{"d_model": 640, "n_head": 15, "head_dim": 64, "norm_place": "pre"}
Each number is 500 + 25 x the weight over its row's rms, rounded and kept within 0 to 999. Layers, rows and columns count from 0. Numbers have three digits each. The size before them is the row's rms in percent of the matrix's.

# layer 11 MLP down (transposed), 1280x640, rms 0.031, rows 633-676, columns 160-319
107:497496501479470519524554551484495488514484534515454563494514515489486529526491531492477468508498496502502474498517537464487468500450487493485491537543501468511478532486515485439510528507510548515533524526511467507484484478526538505494502525490550531461510531469472528528576512452491508516525494441515475532497478545529489541547483453497514490505458503498468470484500514524464478456521469487472483483503533500492497478505468499493449526506495543448483486522483488478475469485507499
103:502436490473501520460510488512484520502517518503485499490506522506513495558484541489541514452458470506527504487508517537489506499494514498486487495499491533516516514519505509476519526471467513489486519498433499499509459465496476475541544547505504476505471537495511500516475519519528472492496510541453531501509479494486497537496521461551503508502471515517507489497513504543514513526479556491525500522471529501553476494496530499501488524494501515491519521498511526481512451479494506
099:533479508462485498461490490501452514479509475531479486497510520490494536507501553442496499518483510473490480526544519507478487552475535501478503549513504536490474496497500552457515491536438508489484472508480458481547485478532534508468523484486498452504490524451438492527505493523493515502459507520507492495524485520515510511502472486513500506502479484565476532476504514492491461506460506454524513511504473509527520489467524569529480464483485502492513505567540501521458488523536492
113:466535456500496511481472510524497530503520481535498484502516484513594509471448515516489423537491495510510437481497482500501485510527494472470495516489494492501496516515520473508502482513496504487545477519481532479521459540503504504498487533497498494525468530505491511509493471493539478544513515553485487534468463502490471511512498435493515526497535518544525483492531476549501527484491523549481491506489501472480499522470481520517472538496528475471527505509506509562484497510489537
096:513502479512490495476549477524447547511496474462501452551478502527480501462505484581493484535467452481472471500522482488514509469506514483446475510494479476486517515514486466474529521470496467484484478462494488496474476436498474504533501498494507453534502470479481530478493486493457510483508511518520478538526550467494535506511497475531470551504512515469470511489502486467455482434479559440489517467451514484509451496524486522493510530483498484499478482500536477455511472478502491
106:542544467506502469475540521498512487472562513529474531480481514513499509513513524500518520483489501530491477511514515497478467529527501497491501517506496538434487472521510483527531474466484459515488510506478488512458467485515494490507479474483506499510539565493518504514528540498504501486506480523482496519521518534501508485492555493496480484504523516459527510468526452487499497471471506491485487510467488438515506514471530500486475500500526474498525487476505525503483483526484499
107:487497537500488513492497521503512495482551518508542513491484450466508528481499483510481498587527525511506504516531466520528517508502503470478447525511521540490565527506494477524547473517537550475536453489537486444495502507525476530519508529511486479527503509539516510469478490505484486441521479491460487456486511516500492506520524524473531536527467488449531471487495505494478546523470508547516485468526468532466487518477467506496505505490474538484509469485500503463530478521509494
106:498497503515476459487450551510478476498491521519505511463480528502527537516491497521528486522524472513526509498505491514486486511532517518493497499509484505520546454521557464476508498504467521485539510400478514491446491512527460508514478530507504483487510458485529499520493467527500487473512493544475476535484462506519508487533493521524462534491478482468507539465509480492485517535501504456504515462516488503507485440532511524522488479542515526523453525482490512506499503476473525
108:498509450524464457506487559560513483463475496518494569537506478489478491533530491489526499559495529491483464514493466510517512483497487481505479508525515543458479470500479489468495485482477488480508537474518447489490493453447504503498515511485518484508564471471500522517489541542542460503511463479542510520519478490470534470526504543499519469533492475492504525502528519473506490535468510514506485491552462512539529533515512484522475491511492476482509496518498468490480474522484485
090:529491486463461524554539525483556502475496474469511483496507510511490505494489475521512503515473537523493531483481530542500491488500522488492490500474510500537451501483488499543461499523500539433504465538471460511477498492476519499469475490499540487462480556513516483482467532534503526473477468508484494527486536527537530469523518507499522517551482493466504528473413522493517519501487498443500513508524501462489471560510490526500479456499479535468506545517461473524522490528482452
110:487477460518474486482519501494506495513518522515473489468533537508518523510499496489481472497503504505536483495487513496501523490529533503499500512508491517493480534475473492494464512498459518494522500530515506506468489532517550470490569463523491482496483443499513509520528464570451465517510476519533474451493505487531522527502516532493508525492513478475500509527511498485508543464538536531515467474493499538512523441537527525521508449497508538520523485540501506516572532526497409
098:500481491503503487546492472496525489518533561506496470474515519543524532493541514500519496531463519493505497481482524479505457477497464483474545515482443477532502475531549496520512506543479550470483517477474526500474461506469490502497489515481506538537465513503462501504503524461535544533490510496485489472441518509506456511479507478491547467533569506507512506500485512509510514512489501511485552488506462506460502500568480491513467508501486505490530480538498502508493532488488472
102:447503496505449467519516490500500538526517477506519476468482467494524528482515484496489517506492517527483536488498487499547464558459502499513499515486502542525490532542450498497454545527482531486532506496530485487519470498498483486512500498521499486530473470458488485442491480507513473498500514442488520512472442472507535507483485521480504490539491476510509463511457469506494486456473440524515475502468469491496477496507521479508475492488490509489501504503514486526471483511499509
102:456449475512468501528514485513518495510468495515480477491449490497478531537495490511539503535510519516471530486547534518507466505479461508514472506427512478522512467532493468478496501518474505469485547463532499465532510473488478489524515474506504460509535483487462498512509509477510532513510535518466493535517519493462529515504504549496541558531483488475491460480439464486538470509493514563508499470459511459482493512482485515502490501506512492489496501516503514508545519446468471
104:494458532499467514493455463531528528538474494487493466544520519499504495501461491470521477498506486501477502537519507481508500545492485483511512494505501514490473504505520530510469503497487509475460478518530434509515508526524553506501507479466484509515494523501521474470481539435483481493522516515495467520472531481493515504497533489488493556559519460504514476533474507547505456488554535484503519479510506505498479501481534501487523498507501511473570516431480533472478528494487511
099:509520479485534484482485536450461491491504507518535528451508521508554521488478509534481493505534494486524506474462489513560577474543479493469485490490518524519473441512501475487482526493523462479502501470484551537427490469466526505539536495486502507517482460482510529529462473507483512501517513509518498520517520505502481470494442476500470501520489506517446516500489516495545496512502512426486491499457520481480480481491481499521502523552521508501505478538504507479474486517520533
096:499499520521458520560532460472473508513545468502527518537546508442501503466541498491519504492456464466490504538536478530493461517565493469494486454522508509506480513513528492463479481502453491506555499474511519529444516519488494477477534485484528516431505503423481494517513492532521539532494521519492519527492498534443478480500533501515489492539442511466473532490501481549504483511532513480535499529496518516515498532518513483542495495480490460537537483552502425496503499496488506
084:463533482513515492521526489478489477457528530544490501481488502506529449481493478484517543529472499481490475490548506477521487453499493500466516509482477460483485515437490438510503467494506507480520452482533503480510531452445481504549492497566471519547461490486501455452531546483478529504466483517489541470481466458493521455481487475511501514502490429510533539504491490497502477483457484419523506464534531459440472517481453473513492515483482496487469511449482512495457537524518480
102:525485512536531477478496535512494534472515551519505485473502462497477515484534523411515537506524508446486474455501465513512503541468493516479496463467502522470566433462494489520489519553467483514438485470490460521527508459456450541479489488476514479474507470524539509482454543488483497510473494482500486495513478500525513491524504472489486477529472488461478512477491494495477494509493498556522492509510545514474483540500467537484460480518523531494475485523495501509474519530506521
108:495482483490469475476524493490557500514512544509520510494497507496518464523514517531536478525511465493530470456546509500493495514483511518525513512483435503504463532465501482496483511504473485471560492463456433518525493503486498488473465487532514521523457479512498539479499520474520526456483503513485472526487529496504518497503503499486501498511516482515515478516495510513468464483502438528465509530519514495501492509506508519453508464462514518519513480474505481487543476482472477
110:515510517487565458520508499507510533491502519471468475472519517498511499494485486497505522522437509560518500508501481475499512554500509475487497449516500549511512454466505451459468513513493492506506457500513490490501483519499449491502507486515508526496517562496468524507446497535498494477506488509524493470473463519518485515466448500548500500518493451471485522523530496508449511475488499591519499517459442462458498498505501494526533468499475534487473465515433546502496513496527517
096:488463481495520478523524508484488503521475514521465500535502472479517490527502518493490475506487481500533543527496531470475532497499522447485506456499455542473525554494474451456492489510486504515479520496488501493452521473498501502488498493510461467544492481484499486479511526470489487459475479550515532520477428505466487501467529522498515481517483483483499470486536474514509530510535466512520498528526512515540467471523531490522504492511474506482518559514466510511546467482474493
099:502490510520488485513494498487471516538513508507476546492503419476494514539428499530490536504515509527476482495481511497496534530504520584508544484496520467498464461522567489479514516482454511487515491510506484521505492554471505465507504516529479549474486487479478505559543501509494521505537477487502484495501470491500489551490467516493497505504544516488487523463507518470551490518507516493506497506527527476493525490530490536554515478520484477519491496461506501509469485494488460
101:489500497481486458434523474528506516512475502442487524519503482464535468495502539505486455511511525475492527497489506491521541542489523479533500487509451491471438502458492511494506545478482483503517449501517527509523498523475490542484486488518488536504506490495544519462510499454514466532540490528513563497507495488495511492509526526501473470453495459533534504499473508505491490560517500538508508481530487479472516472502502531537551527513488522470488486513485473473486505456508519
103:482522487493517564485523498519517491511508466541468451497545522511533540477525466506498508510455543546531491522530483504455517497461501530497486465555530466504492520485486500527509505484498502511558543462516569498486486513522491500500523489485483492523479526493486533534472486532539483511521516499510503458516556510484500493488491532506483522531542517479529461508503549503492530536516500519513516472525556552491474493516510531478505499553477535491522531451511503486506536502497475
103:498542472524547493529522509482503449520520477482483496451504532498467490531493539528528496541496532514525505488480492492482464510527495505520522470430463460520486542469543475521515537487498535506481520483516469486465517494490495501528497523497502497528487483508482491458518509519520483502496519485458478474476502511503458514502500499504493493484486499517477480528553502499529488532511523535472515503492500495523508521503547511503500491541513504510484549527501470497477493449536491
102:493478533494523487465504460520497545455506561532492471502470511528503505469490525481476497520518521538490503478543477509519486478528495520516511479519479479506507495471476485514536503494520472531506489530507454516520516524461489527488468538513530472503524478510473494446473445500538492514482521489541477478513489507509475505515478545502498507438499481485524486533504451494443469514501503494465551497520512498510476508531514480479490527537478490510481515428528495497443508507502465
104:507488485509528478506555473483467507503543493495506497507491520452475493525504527468526535489500532501446449496473541537508507518531480480543521523517481482498521569525498504488556465491543497511488482497468503483531470515507489491535485479473509527470515551505461445506462500456489511481454456505513495469476528483478499547513515482547496484477533486522486483514479513508469528538462516559503491556499483492476480533461499467470448481489479463497482530486541529518458476492464483
093:525502499534467510516535494513503486468505503517454503482468553486495459501512520507512556534475479525500531485521473489468448531484479480519490525502519478531499454490466483471463516467461478506496522458487517500424505481492500526537521534476502520529544522509502521488517469532500482562534448499503516478498501449495529488493487528511505480512499497507475472551474511472499511538497552522532505508522489519470472520492463518517478483488541492512493503470471508500463528491540517
111:522487499528504517473499518478568479524551471460496512467532534488449478498467516504468523473512454488533506534521534490465506473506476535459492501498505495537508487482463571511521451504500475503500491466468492502508493484485486512484510542526522459523506498478498511501501468521519508493510476519494494476545466502503550560487544501524474498503487505552486532513468511498528502540462533474511491479487472513480543497524509481524518514476495530550520557493461517510512433462487460
101:520497476484537517468499497488510517475473512497506545484548490480481509476495539454510520498488522514482464488516516505496526540483518553529493494544478532490479505479553526469479517506495481491491515486539524500503518486483525490475514474501485470507542487478533499507549503544541470519526481512508529529462474500500546486515469481506477489490500453495469511540492508544507511494483496540540514542506469459490500494461506522534516485503465474502496493495530518523534507571468461
100:505479482543468450495447504488565490452489490466509482511527471489518519492523496458506520478517547524451497475516529505515480453524471492518525533489462448474479519479523540519500515522555508503491467520498517462521478481490471494482505484496522491455523499513477452450467448484590495451499516519493517511503521499508447504468479503481473505505487504515520468495517484486492478522543479481530501542532510492484555490475516501531518480516457540508467518469475535462467440498531488
097:507525539511469486521512487515532456493463508484517503493480493479466492472516519462525498517504477499498540503514471516518526483515508486513492500468536505536537479504530533504493501513490469524507500482546494495473449498508440489522523495515515468514516478499521482486482448503528554488492519442527489527515537497496485471524528511502491544531467538577506443532514469477505496507514500534498500456476493481488509532500514488505511485503506484557476494497531521485529536516510487
090:504502529508457507506477479495530467529476490506528515512488491493538505526495523511529501506521475466527508526548497506476477523504519481459502452464436497538497508477499492489483511547485472460489516513521468506533501516498458464521483482513499495496473526501465511470497498523490489509449493460489503489500491473474447471493506491506471499539517485538523507556486525498492444473489537461464510473505514485489510492521499499537513464496503487513531518480512442502506497524510454
101:499510531548555449517474470531474489517526493529543515550524487488542498515490494525477489526499509502516529538477531455495489504486484483498481503453498518499495512515515535508494462464509466509541511539462482496445449486477474506495460474499478509506480485512516499516523484513492490496436507504492501509467489503473467533498463477509445509513477504468472501483484457512487497496511476520523466484496505554502511482474481496494493502544469462515525492503526524544496444459490523
106:470520499528473519512502495506505452472493525514494517498523496467475512507507480465538511487442507504495521485516517466474458477506458526479506516496499518472507501503519512513416505486523491485505515479469519488521481486515474489537503497485505494543468487515499506519514515513449494427439470522460500530525475483488489520517482497527499529541501494472539495469526521501515569460483534489534493541546467519504561509524504514492494501531496504509555502475500509491491504525499542
097:512503478532464462555466462502486483491504492499512472499483513478496468493546538491519540499514495471494496477526492470495532465474492544448522469458502527532505524509521485468532494534507519549465485454467483485509492487505537499481500510489546455513521521482448478521524494504502499520511496495495550490503488505459487496518499515528474496502484485478506486536502483482465512512513508511464490477509501526513460489502507508476503527469541499485515488515509514456507520533513468
099:463454497463446525496469524476527461483473465469463530494492462513482504511521443459524527503487525459503501469519524496473459472545492498507503498475503539497502491481461515467507455487474501533497510493456526474511508470474526460480504533504472530498498513515517464517478468451498533536472509484424496495551518481504507480506496531504499506495486494521479518502472505514546526485526530529467432485463497489487501482502476483517509482463489496451516491492498547488526521519514516
093:487511471460500483459480495474511523549505470520462473525484540487473520458505514475469507463487461501536509541519465430475521562493490527548512458489521509485459459481441513473547514527536467481450494485504504478466497514480479453527491521516509483468514508545465459501550523497513526491517505548485485491501481480522481556519489525506502496488458465476484519509503469455557470503487476539477525547504515504515526481465488515533488473498508490449485495505499507501523495473497490
095:559482498493490544488507490542525493510542494503431473429523472498523506450526467516538491501474545491479448473474522491456473522485529529493519480456510486523488459492517499468489531475525494464499534465485454490498497515481512500489489499503505475454531495529510541492517522534458479487538503491453522470516477487494490459537433505518493463539467453512436468513518533537483477465510502451515517489485519462488488487570509485499511521505513485519539521475495491512487526453530519
107:449448458476519484483487502517538499499498510531488459544471521518467509485483527504507517525506496479494511504484487534527479503490503530514496519536500482493533483492490492535465485567522488485541515511486515465521528515470496521477514488538514493512492506475490553507512509489470522508463520482487496478487503468514454532483510441485501478497504480527498499515472506515429521511504485523499507510502502479517461460519532509502482519463528543481503521500543525507512494523491475
103:504496493523481501454477499485488452476527464506504507438496519501478512492521520471506478533494445510496521512505469455470528513504469479492511529485505495455521496482546524497514479542495482496504450482497521503496454493472500550525515467513498510487490468516465503515524495486510527520461489479507482550510489528547495511505477524521466487488495476502454520469469508505513523517510510501470514460518513482468491468407499476528491471495485518539494467562504514512511489487522517
107:540477531513491449483499497535507485471531537475465516498521475536460479544477489519473477547518538510497524484521479516497559521516520492501504513513470499555452483498515475483482486495466496490508494477515507499505507505506495475498501501488525417532484505466418491449454520495520570519494509507510510545547493508453483511465485499511516479497521525525506511487512475517535491524491560500494530552486472474512499502502509500498528492528497511511513476511495509496521515512529508
100:494539493532479504508519509545491532482467463500486476521501469532485485545481466488483471556507480538533522459512462501520442489509505509537510512459489524483514514488531529498543514473459502510488518508485489479464502469517487489529529506504490477505518502471469488488509443525494532502445512487516508487495509537513486492515492477474492553499518509529514478498495477482500514502470493590502500470506491483491518473490479527512521521529507453507491525514510474488470496487529485
# layer 11 MLP up, 1280x640, rms 0.0309, rows 634-677, columns 160-319
097:451514489468503501522502469486519549501500506495510478543459525465474481485465503505476492495540482484457503467514443513509477520520492492504488460470487486484508500476521525454485473476493521483464498503473540462513516536533497512506505477495487517495491479546540500503534534492533511486539502510533494514509507518545493526422482457525492535514497489528526496455511489510515511481465528479481477485499529481480517474476522501443513493520478478497522510498458540527526489522516523
093:486468480543504501500516486540450551458483520471503504486545508484517479510531542534475473479485490498428509548519513553510472487473493528547494476504520493480479506495556529521517531500520461526476526506501473478546472505528524505524467488543459501457485497496497553529540504527508506466486505510500526487519553493507488520486517514509479489529528503523515523526513512497509472474542530459515468473485485480496530488486502540474512468483501532494530465531486549482477486523479460
106:505485505548472551456525501526494445531505497499486531510502492478499466519437545485467530531488509496505517502473516487514502520475504473458478485448496490491516502525474473518511490524447459492473556511511539493518480454502494492494508507498481478476464514493502480505509491500495487466475509478484494506485467467471499492472563497477527507504519480495538496515511499459488505493537478493512512465533517496541513466511444491494510503458486455502490525498500531430502451498501496
100:490484513544525477520515474514493546453456518502469489558494519509483502501480461517468513495470483560451500510493495550521502504470481539468480494435513507445501489507483489502518491474446545470508451533498451510477487486521514458476517489486486480502476510484464441517477515573496467501478486483526499505511477499502473526521512541495552512471517491497512540510464486517528478480505478521510462502484488467507494515527487526514528523493500540490485475522515486491516516488452475
102:515523501475517502539471471490512544493487563544468480505492528488508511542494515535520474485456481530500505507510482511497499495517516532532445526475530513488456527495497535509500474507497492503463496504550499502475496479500470485536501495479496532500512512562517534525511520522520505495522487490518464472520485527459482474553501489508500507507478504452510512460511497461492495501483517519471502508506495469509543480457482495524525531504518519466506528515511507480480533469445456
103:469507528492476499486527459532487530509521513472468519520444523471459471510477500490517494476447467516529477514483452479528483491460460435515499462518504463500477482485480485504490469465489478559504478441528493532512553484472529463478492508469475456503537522497476491501478507474502518485463487459521494510451469517490524456521487497467471497474472498487469484526489466504501539528509480515490481489541501512535508455509500471550526507517472517472496494490447490513477492518504516
098:533496472495497448498520501510493501536528463529484514491529513484495519444501475479531449489489535457524455527514519457512493479505520542505486513519501491484535478536510462474517498471468486527529470458507474537504484466484538487492525465491493479492504499490507470492477543536463549473504473498519501452510524497522488522536461544499505483464533523489521510490538525487544538487524507513519513535483526485502497464518484519509508527513500452471471533500519507485561483473486492
105:493502522532500530481483507496529486503509526508511514499480504489531495513437513559490496468513523510482488485529536517538493511483453456515516509515474505539459507473473496451535503503475473493484493481504507503515545519485486538477517487527521544509463495518488495565511524539493507495489493486513486514510473494540467494505496523505484531464467488427550488470516500510527529533514513488470458500477488521509486489521527501474471498553516507498501514522546535480494515479501472
095:459496533557497561525444483533502496474559466546503499524492516477505542494503533500529561510501485558492504516509511472516495507506493558489519490529480466536519501513488484500501499538520544516500519507493476529488484504484514547466538510467512526495556481507503482485494509498500515523480482505457509478505468482509521479505485464510518502476522526513494486489474450493497460503543514474464503468510527491504526526479488490500504495508523482512513504493496480519503499521538487
105:484535450468488432494474529530532440475500520482468522543541548504468508524501521466509503526523477463479528463497472517467478547506538504510526474516504501466494456483496506473497452495491514510534507492523464440504520489537495480479477498459568457488524504514478501499520531509520467502501509525458498464501512532460467490522492514486550498521496524526433512509517487495523480511567494475457460536516508497490472512491480479488493498484487503523482463470494507523499500494508515
096:524517469485566536508535503513525482570563484539481477506512523457473465525483458522528513480507475516479473523492470500441470480499484549526535520527518521585493469494494512477480491511527512493485499511484494468520496488487504524463497486586472515492492500452544520483462470516512535525459504525529492544504522489497494506501503495503554451488535516477500484521515520532526505489496552496486541471537469540463536520472465464499477437506455513481524466510510491512461485515468511
102:476500522542497440487495522512499472500468539494509590501442559524497553502478510482539523527509482507479520522503484462476502471505461493499508494490488490524454520476513502477501479494521488484493492501490467503480464458475470509468522539504480534493485517480501481518511442527541464487456491488479490525478500518511486469516517520513515497489499481476505445493506550498444470507505493492500471483497528545481509495531501494460483493463489500475501519533521498510498477517466539
094:510495463502512500530473503502530475503496526452504508460507545472508481480521495508506504516505518516510537498498487534472469445519536500499476495465454496520465461474493509452521542497484493517495470517492482488499550476524477486520483465496508459485508503498478480486481491519463520509574488483479514471528521514464463471501531530487494492482461545508491495503536500528507520475529497497531525497481524523477515492526482481532494530506495515434489485453500453469511449513495476
106:518458500483521500492545505489557497465499467530449478500533515504525481546514463551492497454525518499482534502515498488537477505450491489500506487548476539504501510478494480466497514522502494545520480501540525493544478524496514501489561447468515487501446498470499523494469459439508470513531513499513532480474518479492481499533438522514488463521481469482485450467520509526530484495487501488517511487501474506498486516541518474508492477503530526505538499499473509504495502520500493
103:493489461513497496518495493476505550442550501477517450491505513492518527485520507473482526457510526528514481467513511497520492480479484502504481500559485508480457519455452541527522521504491460469516480485514517508472495522496479530489508484552447491482478471487512527540510526512498528464503516523504534522491538519491487484489503518495464489507504504519512549517465578504492496512504486512491525481499507524497493467492495508496445448527516494506522503520473537457513482463511510
099:493453476510441479490508533536454519512486500543491498511484465513466519467518498464480486527510518528465487518515455488484495504507532503488530514484467499510517527520482510521500479515465497486425488524505538483488529511491503514494537513450489514521500504495501477546438502481513551464485492460525489450528485520471466479512495530483514537481522525453495485492498477531519507490485521485470431454527501479480498455466476528469545489529524451500476470490523537475507504548508485
098:513508477507497476495533509517503535488493493483492499432531492489499535491489530474458515507469470516498489533526476526514539492513510484511478515497551576479484530507483433520494532514500506514457505495551452544506483533558477515485481499530526484545446500482478492517516503522507472528498478511474470510466487535468500532485475513497460490543543478509502464496518536559487519481477482434518488540507535514498580483470473437488524463484473499453452508499529456488487512489541518
097:498493512511482504522521530515525526438475495523565524506460469520458509504506487475530501494479486503495454505484528483473471491548458487478522524564557497469487467508495519507463484481517490518523532512491534492508486482501471488490522479544539499511485478498511525513540473531522495531474506514491479514516520503502536497525537481482515489497458536480496494512489493497538501492502524496491504527517547538513510490502513514473536507518510444467535523452484525504494494509488522
106:470480502531501456560502495494514479507530512516527446490528533511481501518513522533503463523525493499493497527488452510480481455497537491515471496541496499477510541469472486492482465472499527487515528508494468474481472460461518495492529513527507518490516480460511460481488497497530529493510446442507556491518486474494492519476528541487478456487518517469483528467434494531540485535490548541537484492524552521522476508491510478480506495482520479485542504506509501529501508543501476
099:534475490480498529547483485509523527533516437500524466520515497526502517518498556551477489518490521436530470490533496487401523514462487532512513509526471517523469524500501456527489508452512484502507528514531545516482506517444477522483535428508518498519527505477540520503501478521513547529502481481489517518490528505475510457474509506512493482501501527474493466486488520518453497503531528463499523476471491479492529506495511466495482500500476508505504482537499477529498511490491484
091:488484508512483522492503484500508519492482518494469492495532517489527522489522469510499518459476511493449481514506483473497497482497529488493520518475517521481491530502521478476508495491487509539494506490488505536467542521539493469501512514533488511519492441500515485521474515597501492487485545517511474498518505548498466509512542501470478488459558495515510466494478525481488515523527516511487529523491527505487502525509524519473538501538535524507526485475501499498475519490565549
097:497520452481488477545483500472504493559521484476498458534501514493480466483486505513516493516510451489558534518509461467532499487523508509478505487474485485446503497480500477492494510512511503465544535563550493475513554534512486486534529525507480504490486482510519481479494521487482480523508495465489521466504475477508512504559473500492508473518486475520519509501481499502486468524480494487501516526482474493512456481494494523556453466478430489490515497519481489485468448538530464
100:472512483515516478517494469485451486516500540501504480480509520486528531529511504490444539492516511486501521484513474441513497501483502503453480512510513530470480526536461495482486446513525491522520517540510481529480497470514479512530455527552514486524476506545509490493482515521524467463483485482508537503529453457488499487452519488503494480488504511487480449436511530523454490506473503509514492478515512502488485497471513539496539520468475516493488498494507488525507470497506517
102:509510457505505513521498441501487508482526548548457517545468471502476518489514522485469526491472503532538482500495489472495483556489513511509506499494471462515542542511481512489499559512457477494522458487509519513467519490490460476487467508535525484513488462505506529483550498504528498493465478514505499511460478515484526513527462504513476541512503532498547508499522457485512488457492520490472509487504485501544509502485464519488494518491506510492477506536476523483487470526497499
101:526493544473495439497480495451510514514543519532489499479523489467472473519489493496470458518512483451512468490496489468469509454482501479486483478477483488480515486520440462545515503544445458506518489500523471487516457468491487502499479541491497490498470530514492471454486493559495441517519517489535516515507499482496459533470471521483482472464504510517472500482515513505467484523530469546489540498505517479493478471483484474532489486485529479500488492496487501515516539509515490
101:516452479466492465509476463538508492496491536470485530553501489522520476526497454448490496469494500533495521523518469492520501510454516498508502460510484452437543531459495489522539525475463477464526486485487505483484511553543505518474468511534503483489510502476488508479496477522489534517469494491531503494515524495477487484496502513512503543568449526485498496481498487473509521520494555479456493509482535495519472477533476535526525504491475471495502495476480512489466546506499499
100:535522506483524509540491494486519487481520546490473467506489524483489526456490479523523485487506479523544505519477489549532503459501485524487458501487499506510486496538493517507459448509485497529480509501527491539500499457451490493503534514499522534456519508480505449490547484491491490510549514491511519547503507490480506477484496529532512522527503518519472551520539470503538529514482504550489491500542506504501501496491551507522477452483517544506533507536506499482518547514495461
105:463484477479548472544509496486496492499484528521531496536500531531498503534534520501513495506545483518478519501522487505487500511504488494463463523486509464514496526501495430500529512499491472508506571493507470555532523448491462503493530496498509530487499473482552478515508506464481486543489465498522485475445522503534458539492486479483520524508533449514502543584482491485479506485484505465541519519518483531505486477489513475501469511484488521508518492490487463498475539525516465
108:497493495504478514470479509495513513492499480475490493517487493533502512488531531488523496493481472499512489501524498529465487494524522516559481544542503518476472520469482484503474489529493519559492499491533495513468527507506490519499480494477520473497535511481510459548471536478520523449484503487485470474535503530508455554514492487516475515452500477503500513503529507445485495455551488491536480502484487473498461492486558464524478497506510538508511449469483477529487545455484512
102:482462464477483492470502470485542558545541506456534457481475521495438477482481478472507486440555534509511450478511487494499509497499517511461504439473478531508506503455493550493429483479460505493525511499487495496529458513493501529473505530508519494540482493457500510453508515519523505482507480483489524453539513482510482524508493444495496477487532477512520522500467492524519502492541479508488548463527510531543502500498487516510521475516505485517469467490507491478509511488506507
103:549485469488486496546443497541470479460474518511516515513452469519520534477513525454534548488534542505506512469483499493530470459493449516478511512524479459486502479487480474491517522506465474489489515509512494508514483491458525454496537508464472471510524482503464535510467461477493455465528506501513505473466468513511446469459491496509463520476455513473533516522507491505483486505462496496527475503475510514493534536479480486548525515520435497514454535518486487461504513503525510
102:486534484486498481486496457469498498479457481521499507523512472478459518495521534529482513535492482504506470481508478468466543474506502551487476470472512496483483541478494506521521515486551487488508470517531515502536530539520486512492514477508477513533511513462523493506475540478528517463490447503496500478500499459486478526545513506505482452516500513519463542484490527497557456485518507535490506495528512460487485466502507475521503523471465490481475496463556507467479517482471503
092:496484492505453512451524499513463518464505476477477503545517541505522499465504488500535505497476507499502512556469553530503539503518488545514518493515474482506494494445540508505481465568482486520512503487494503517542531465481536503524515507525499483508483490492496485486487507454515489511513504487496509532496532523523481476535457458538555459496501468504532511518536497466512536549459500404500470473503514515499494495461504520464505539519485495499516547491538518483494510476512528
093:433486506493500532441494491491465479474477537499513452441506508545437483521485474549481502474477498520522510515558501502512509519466501522540496485516442496508510481476491511512502484520504476488474486548522515483502489501502480520515534528501507494460491481463503497516476541490501476456492498457529503506469534471545492469520534490549487488511478478466558530487530508463460517498501483469524489525468502530525505477494449505498473542503490500537491505496514494525484521472495525
098:558461489461517525511495495488525502467516535514449511511462480459530505494520495473508502571484533427528478508522500483483494529513534505501498539541469477515474449508490459512481477504497506485532515475485494457498472542516483503471511473536493484479516512511481470459538456435450493459509503523531489506487474483502539517479527498466509502527451519480500517492490467506459510483517562527487467523527500535478531494494541545511468479482474513508465477499481479438520506498485485
100:516541527514509504494486524482511510488501513474457521497510507473445507492482476488511443512515519509503520475492509511519465479471500456451479537474510500455513519532466469487478465517508456492502476445485508553498483521558517476527505533552482529541486503443508506503541507503523507526482502516485472495489488469493510477493528531472491427438524499487537530484537529517515524525505516530503443480517465472470494450511516536497498460489487496516477501485497533486519482526476493
086:502497476474516503481481490458509496499499558474480471490520536522466487464399484501506512501492506539478507483507454470490502506512536484541483500460532491468532474532487514520510524522503504505529505504513445522494534487545494468495510505482493533504499491509495534501525531469535484482465511507465512496495531506477456554517532531500521544499504471477477525506547477478486505500550477474497496462538497511487489520505518516442520510475478472489473456512517502497527490523479476
097:454477548468489464464477520558516502510509481497514509503492523536501537509499465465489483513507511522512502489498497503519477523510514481489464470476486471550490476461480499517524499467525546460480543496498473521442483490477542517494503551482481501527492495448498510490492512504456501474510522500469562516497496501493488513528511507503497489495504528507447487483532507462516536531528464509466514480486475457492469534514481477497518533524502499467507503510532482502512484528564504
099:498459484482517516544470502529487482514522453458492544491468550504529490519488514480511432488509522523518490557510545475528455497494485567484542518525540455523544478512473531504518522506493491516503516505489507466526526506507503520504518556542496547465502466502494571566489534482515497477513507492475538493515511510497500516489536518519491494500534505503533505550511531516522517494524518542523459498496480494442525460495490490521457451523454496520527504492517452451505462507529488
096:489526468518481455434549461480490524479521490541532463525505526487496501532462523466486522539485475485511504462519488478540488506515483475490512467477493534509501481506515527517476481544530478515493504483511518470509474462517502493502505447534495542492512481497568495543519521524509503508519526548508481468499494477489460504462519488498509517491483487524478507512503464523495555500479498511518479569482545501486517528483500526499501492498556488480502481505467532533504523472519507
096:512461483501513463512476511548539458469509455535508477522513515494505492472501490523510510470489527532518484452469527526495426501519522469477493500481531548522513484543482501501546539488530496523532559523506468487489508479530538484499500538496518513515498474542510474463553558452532477433515490516509489480458483486523506487454494476509509523512509523486507478509488519495493537514465501473500487498494464515497491498516488496502512492493473552477477549478515465523463501537520509
104:526481503523491511484499487542508504525471501484541484510470506521461480491501523469492499510495486570468529506475476515460515511485505520485522489507558501509500440534509527428469505480471484508525548438479494500455479531534489512489465490508480475457502492557514523561498470521534492488472473476469470477509479518456522509498546510482535502482533471510513512541503451435510511455489461483478444540503452483518529498500490519511530511511452487497497522510469489512478499481489535
097:533493504485519514488495493451456513475525484487531533540558533523541434476497504480518533458523515505506537480489506498546485514534498494518525484494515515480529524480516497448513509513519488488496538511545543490473494491498515511474484545460505502497542449469505479509533531507552472489510436493480550510507515487501512506486490482548461517496519488497542513496477527514533488499531495506527512512496502491492510507493496465497539505504476497512522521493531466493541452500496465
100:496489512474466466516567515499537511503520503493479485504492516517509501481505513507538527482478509541498493542492506508513468490523480494537525501525533538546496509509499504493492506517499519510498515504538513464522469513511522525494509532536516516514500496537508516529529443482468517494550471481471507447502513495508519527501491541508513502476526525486484480488493474475479500478457527527478467473512463549498488507441542514473488518494472546546522484495505478483518504483525446